Part of a small language model's weights.
Size: 25 layers, width 64, 3 heads of 32, vocabulary 512, 1.11M parameters.
Architecture: LayerNorm before each block, attention and MLP in parallel.
Training: a variant of SOAP for these matrices, 120M tokens, 3666 steps.
Each number is 128 + 24 x the weight over its row's rms, rounded and kept within 0 to 255. Layers, rows and columns count from 0. The size above them is the row's rms in percent of the matrix's.

# layer 15 attention output (transposed), 96x64, rms 0.118, rows 56-70, columns 32-63
size [ 86  93  80  97  83  84  84  96 101  99  89 121 105 124 110]
[[123  96 154 135 106 165 124 134 134 126 104 130 147 139  88 138  85 143 113 117 186 126 150  95 137 117 134  73 146 132 119 111]
 [140 150 123 118 118 137 104 150 117  78 146  89  95 156 121  90 111 130 112 132 120 143 133 115 128 128  79 145  72  90 122 128]
 [130  89 149  81 134 102 136 137 143 107 115 100 129 123 145 124 126 126 155  94  96  66 144 131 138 139 102 154  77 158 138 155]
 [110 168  99 118 137 115 116  59 165  96 133 110 171 110 113 118 112 125 131 136 150 133 119 142 133 164 126 153 181 126 176 131]
 [172 128  79 106 101  89 110 159 140 160 133 125 111 118 133 116 122 140 105 131 153 142 154 142 136  56 106 142 115 121 200  95]
 [120 154  90 130 141  95 139 142  92 111 115 115 108 138 131 102 102 122 207 139 138 141  91 125 170 136 137 131 111 147 145  75]
 [106  92  92 117 137 128 123 110  93 141  57  96 152 155 162 149 121  91 133 127 109 106 101 111  90 148 103 106 145 105 136  88]
 [114 131 112 111 115 122  83 148 161 119 144 125 144 135 104 106 149 134 100 167 121  82 125 137  99  96 150 113 100 136 120 163]
 [129 122 120 130  86 129 144 150 159 133 131 154 134 193 124 120 146 129 114 141 141 118 122 125 127 166 120  92 175 164 118  84]
 [ 80 126 127 165 130  93 126 131 137 129 133 130 161 123 127 174 109 130  84 144  95 136 130  95  91 124 125 124  94 126  64 159]
 [120 151 148 112 140 120 107 153 135 104 151 144 175 132 135 103 150 142 116 140 166 153 129 122 151 107 130 105 130 160 183 146]
 [161 153 162 123 139 144 109 152  87 150 122 118 124 140 168 140  83 110 139 125 136 147 133 183 163 158 146 110 109 111 138 127]
 [111 119 138 158 111 112 111 175  97 126 115 139 173 161 133 136 161 123 140 137 146 150  81  76  88 129 161 123  90 155 125 150]
 [158 157 129 169 156 116 151 134 129 134 143 112 142 114 176 148 146 130 175 133 171 107 136 145 157 154 144 166 191 127 142 113]
 [113 142 136 173 125 103  90 106 152 152 127 124 136  73 140 119 104 120 125 131 120 111 144 150  87 117 134 131 122 112  90  87]]
# layer 15 attention value, 96x64, rms 0.151, rows 57-70, columns 32-63
size [ 88  80  93  85  84  79  97  96  91  83 109 108 109 109]
[[157 103 158 134 131 104 126 129 131 141  81 107 142 162 127 146 133 148  89 131 115 100 168 123 139 178 120 146 160 123 107 118]
 [ 88 135 152 131 134 135 121 156 115  88 110 169 144 138 119 102 139 113 154 105 178 186 134 165 164 131 151 152  92 129 122 117]
 [145 102 110 138 127 129 132 138 122 125 158 128  87 111 137 152 112 165  91 109 145 108 100 146 110 118 150 105 126 147 121 127]
 [ 88 109 154 185  72 140 151 145 136  82 108 109 138 129 117 142 102 154 149 106 143 160 108 156 126 159 112 109 102 115 150 146]
 [139 102 133 106 144 126 121 166 162 166 131 198 105 119 148 106 120 124 106 100 101 145  96  91 130 132  98 114  98 142 107 143]
 [105 171 155 111 132 105 144 137 182 126 108 157 114  94 146 117 136 113 134 157 126 167 142 144 136 142 127 157  63 148  98 123]
 [167 177 151 160 147 146 129 112 148  56  79 152 141 149 139 162 113 114 151 127 142 122 163 127 122 141 116 141 145 137 113 123]
 [115  85 122 109 157 110 108  99 124 133 140 119 163 120 124 150 122 146 101 124 151 103 116 139 115  74 118 117 170  99 154 126]
 [139  94 128 128 120 175 146  92 118  92 140 146 137 125 130  96 115 128 152 138 114  98 116 110 127 150 202  89 154 125 172 104]
 [140 103 126 111 105 112 114 142 136 156 110  87 109 106 161 147 110 165 184  99 142 115 109 135 143 143 138 127 147 123  94 122]
 [ 69 131 123  96 142  95 119 108 166 141 116 111 141 101 149 122 119  94 122 114 117 119 128 106 117 105 127 128  83 191 124 122]
 [133 105 120 108 118 143 123  68 142 143 151 155 123 141 109 133 127 153 121 141 103  97 136 152 180  85 163  95 171 140 147 114]
 [152 137 123 117 118 112 123 116  97  70  58 123 134 131 112 133 162 100 135 101 132 130 166 115 110  98 101 135 110 148 119 117]
 [124 193 120 130 115 129 152 156 131  71  97  93 153 157 124 111 138 117 155 100 107 189 108 133 144 104 141 158 134 143 161 139]]
# layer 15 attention query, 96x64, rms 0.191, rows 64-95, columns 32-63
size [102 101  93 105  85 105 106 110 103 100 114  89  96  81 101  96 107  99 104 111 104 105 104 114  99 103  94  93 103  94  87  96]
[[117 176 139  98 150 115 100 111  76 109 140 117 129 139 101 135 153 125 133 149 124 139 114 118 186 142 138 115 115 184  98 112]
 [ 92 147 101 135 112 123  84 131  89  87 115 143 107 151  96 152  98 157 137  97 129 135 127 127 134  88 156 173 116 126 135 126]
 [129 116 163 113 128 102 130 151 116 147 109 148 132 103 166 192 134 121 131 194 162 140 123 130 101 144 120 136 154 110  85 106]
 [129 117 121 136 155 113 178  87 132  78 127 155 104 106 163 124 153 120 143 103 101 126 110 121 134 117 130 169 132 147 177 156]
 [121 108 151 162 119  98 134  93 138 147 174 121 108 138 179 132 153 171  88 124 196 119 102  92  97 103 106 119 103 118 145 107]
 [111 153 117 109 142 137 129 158 112  88 118 148 164 128 159  90 134 127 127 158 150 151 159 162  76 121 152 151 140 111 118 167]
 [143 130 126 116 109 132  76  93 139 153 108 117 125 114 109  87 174 132 113 131 108 110 108  83 119 105 115 148 141 128 144  86]
 [ 75 129 151 163 163  97 117 166 110 156 123 116 117 143  74 139 154 106 181 153 112 102 117 101 118 119 141  98 136 111 115 113]
 [162  89 104 141 150 111 136 119 115 150 158 105  91 119 139 111 134 126 162 111 115 126 121 116  79 138 132  95 159  92 128 161]
 [136 131 150  69 143 102 117 135 108 102 121  84 113  91 132 133 143 147 134 125 142 120 134 123 118 117  88 115 125  60 145 142]
 [125 131 152 112 108 114 119 150  79  89 170 126  93 116 134  96 108 152 109 117 110 114 105 135 117 112 134  87  80 163 147 136]
 [126 100 116 135  64 136 136 138 144 101 119  90 136 164  84 131 166  83 126 121 127 143 146 129 104 173 140 120 157 108 132 115]
 [156 169 130 184 116 145 126 124 134 139 140 133 115 105 168 152 118 131 124 141  95 135 154 111 148 120 111  97 168 115  86 105]
 [153 160 134 136  95 152 157 138 128 111 112 147 145 108 140 144 121 151  99 163 100 155  81 153 132 115 130 135 170 140 118 152]
 [174 116 161 113 122 149 131 100 165 109  82 127 126 118 123 132  95 134  96 180 152 117 160 118 134  96 175  99 143 162 129 101]
 [ 85 131 112 159 131 158 118 116 136 131 168 134 131 108 105 142 127 134 124 139 138 154 168 105 122  72 116  96 160 120 132 102]
 [139 150  81 137 157 101 156 113 159  82 135  70 104 129 162 143 130 135 136 144 137 116 173 137 149 128 110 141 112 132 173 146]
 [115  44 151 126 115  57  99 122 144 187  93 127 125 141 144 133 146 125  78 132 106 120 136 132  87 123 152 140 186 130 100  95]
 [121  87 146 120  95 126 130 109  83  81 109 108 134 125 107 105 124 134 122 101  99 130 117 112 129 131 131  83 127 128 109  92]
 [106 154 180 140 172 120 136 174 132 121 134 123 103 147 167 120 164 103 145 154 133 119 127 136 169 162 143 157 131 154 151 109]
 [147 105 103 124 132 147 139 143 121 130 145 130 101 133 143 116 168 156 133 122 132 153 119 137 156  74 121 149 112 106 165 116]
 [136 123 131 129 128 132 122 120 144 155 102 156 150 142 127 118 127 135 150 123 120 158 178 169 106 150  88 107 164 109 148 128]
 [ 94 118 145 114 107 176 152 118 102 137 107 113 163 103 118 111 130 147 177 129 114 134  88 118 121 134 124 132 120 174 118 104]
 [108 151 104 170 118 134 116 144 122 158 126  83 151 148 141 150 102 132 121 122 111 118  80 103 177 113 124 137 117 154  96 123]
 [122 112 169 133 136 129 142  97 106 127 164 102 104 132 118 136 132 160 159 123 123  96 131 118 163 105 172 168 105 131 159 136]
 [129 155 107 135 161 105 118  93 121 119 111 118 129  99 146 114  84 136 111 108 109 100 121 122  73 126 155 122 160 143 146  77]
 [138 151 113  87 130 116 104 191 137 159 137 143 164 173 172 120 135 151 187 155 157 134 140 129 124 130 152 134  95 139 149  97]
 [135 140 100 139  67  79  70 119 137 142 144 132  99 117 161 153 129 141 110 118 123 138 146 145 149 150 104 105  82 112 137 134]
 [162 124  80 146 149 103 181 118 109 128 137 165 132 111 109 118 157 112 107 113 101 160 151  89 103 147 158 129 120 170 170 111]
 [122 174 131 157 132 118 144 124 147 116 116 137 107  89 141 134 132 140 117 115 102 161 146 124 128 128  82 127 155 137 112 118]
 [114 163 104  65 126 134 174  91 128 142 163 140  89 122  89 108 130 155 149 130 121  98  91  98 136 117  93 107 124 152 140 119]
 [125 110 112 119 127 126 128 175 123 114 179 153 126 172 142 115 141 148 176 132 118 128 162  87 145 140 101  87 114 170 129 127]]
# layer 15 attention key, 96x64, rms 0.193, rows 64-95, columns 32-63
size [ 96  93 103 100  91 108 106 111 110 107 111  91  97  89 102  97 102  99 105 105 103 106 101 116 100 102  99 104 103  84  81  94]
[[144 165 127 126 123 108 147 132 104 122 167 125 125  90  88 126 109 144 157 129 164 137 132  98 153 128 136 134 123 152 129  87]
 [ 89 121 160 141  84 142 112 148 122 101 113 127  83 144  88 118  89 144 125 131 135 164 134 139 138 132 156 177  95 138 126 104]
 [120 133 149 162 120 125 143 128 137 189 112 139 145 135 162 167 134 125 122 148 173 129 109 170  70 111 129 153 179 105 122  91]
 [122  79 127 137 152 103 147 110 137  91 146 129 118 118 213 134 100 116 121 104 134 128 139 138 130 160 149 146  82 114 122 138]
 [104 124 127 103 104 165 103 104 124 138 108 112  87 136 147 136 131 112  86 149 156 150 124 124  92 112 162 150  72 111 116 158]
 [ 98 152 101 127 171 161  91 139  88 106  89 142 150 159 172 120 130 147 117 121 134 149 109 166 128 140 105 132 125 119 105 169]
 [152 129 118 142  86 122 121 128 160 143 123  82 130 112 132  76 172 125 119 143 142 134 160  86 140 139 101 155 142 141 125  96]
 [142 125 153 137 157 134 155 153 108 123 141 112 152 131 113 120 166  81 124 100 117 121  99  97 114 120 137 119 150  97 128  86]
 [129 101 114 138 117 105 148 144 120 136 133 125  57 171 127 110  96 108 137 121 121 115 146  93 106 121  86 106 141 132 138 169]
 [135 153 119 116 119 107 168 147  92  92 134  93 133 139 113 148 132  83 168 127 168 117  87 123  96 102  79 164 117 117 144 149]
 [128 102 108 111 134 136 152 161  72 109 157  90 134 128 147 118 101 123 115 167 117 107 103 115 133 136 121 124  66 150 142 140]
 [117 119 104 129  84 108  85 124 132 160 124 184 139 118 114 144 132  74 112 129 134 159 116  99 115 128  82  87 138 126 137 113]
 [154 154 160 163  69 107 127 165 145 124 147 149  93 136 131 148 118 138 107 162 107 137 179 121 157 133 126 129 131 129  76 123]
 [112 107 113 171  90 108 110 138 128 119 121 150 174 111 175 164  73 142 123 153 152 132 110 152 169 138 128 153 136 138 104 162]
 [161 140  99 147 144 129 171 101 136 123  87 155  95  99 118 137 105 123 150 124 173 147 152 142 147  99 166  80 162 138 129 125]
 [142 161 130 138 125 158 124 122 126 119 173 184  97 144 139 156 142 140 106 137 128 127 151 106 105 114 128 128 121 180  86 124]
 [173 139 155 132 126 117 144 105 183  94 156 110 107 108 133 130 138 102 146 135 132 108 168 164 135 127 152 158 115 108 175 129]
 [154 121 147 140 148  99 152  94 133 171 104 136 111  97 169 137 172 132 140 115 116 133 114  94  93 156 151 105 202 146 125 143]
 [ 94  78 151 132  82 157 129 109 121 104 114 121 145  96 109 139 122 127 132 125 139 146 113  77 118 131 136 139 161 155 102 120]
 [124 147 191 141 122 122 107 189 111 111 124  90 113 117 163 140 161  97 107  95 149 129 120 145 101 134 137 155 135 147 138  97]
 [141 107 103 124 144 148 101 164 135 116 149 136 106 128 189 110 174 129 161  96 132 192 132 159 160 115 140 135 133 137 158 158]
 [160 103 115 119 151 130 104 119 122 105 117 203 142 144 137 103 161 143 148 187 122 136 133 124 119 135 111 120 128 108 121 124]
 [145 121 142 139 110 201 159 113 121 107 119 107 149 119 124 137  83 137 150 134 109 148  88  89 138 101 143 132 106 172 120 115]
 [138 111 136 140 116 123 139 152 161 188 125 100 106  94 120 153 128 137 150 101 122 127 104 128 175 130  99 127 115 122 131 111]
 [140 119 120 104 139 158 174 112 156 111 150 140 108 155 144 152 123 123 188  86 158 115 120 119 150 107 164 157 102 109 164 144]
 [118 143 111 174 157 129 131 104 100 161 117 124  79  99 144 129 102 148 159 145 125  95 149 119 131 132 114 139 141 150 147 113]
 [128 143 163 123 102 159  79 136 102 123 156 119 129 150 115 132 177 130 112 105  89  89  92 125 130 131 108 115 127 104 172 112]
 [146 146 115  99 123 110 105 118 144 148 140 154 111 119 122 153 161 141 116 103 105 139  91 123 154 164 116 117 117 123 147 167]
 [144 113  71 142 149 150 161 115 119 130 139 129 143 139 147 159 119 115 105 139 131 134 140  90  74 163 150 131 132 125 164 128]
 [122 139 128 136  81 130 151 134 140  95 122 118 137 120 152 136 120 168  73 175  86 129 141 123 140 138 114 127 143 127 131  96]
 [127 123 120 131  71 140 185 136 116 120 161 173  97 163 149 131 141 133 129 104 138 127 133  88 135 139 144 130 121 144 138 136]
 [123 150 147 111  91 125 124 100 101 160 170 147 118 143  82  95 112  53 151 119 107 139 152 112 103 129 130 101 129 168 149 115]]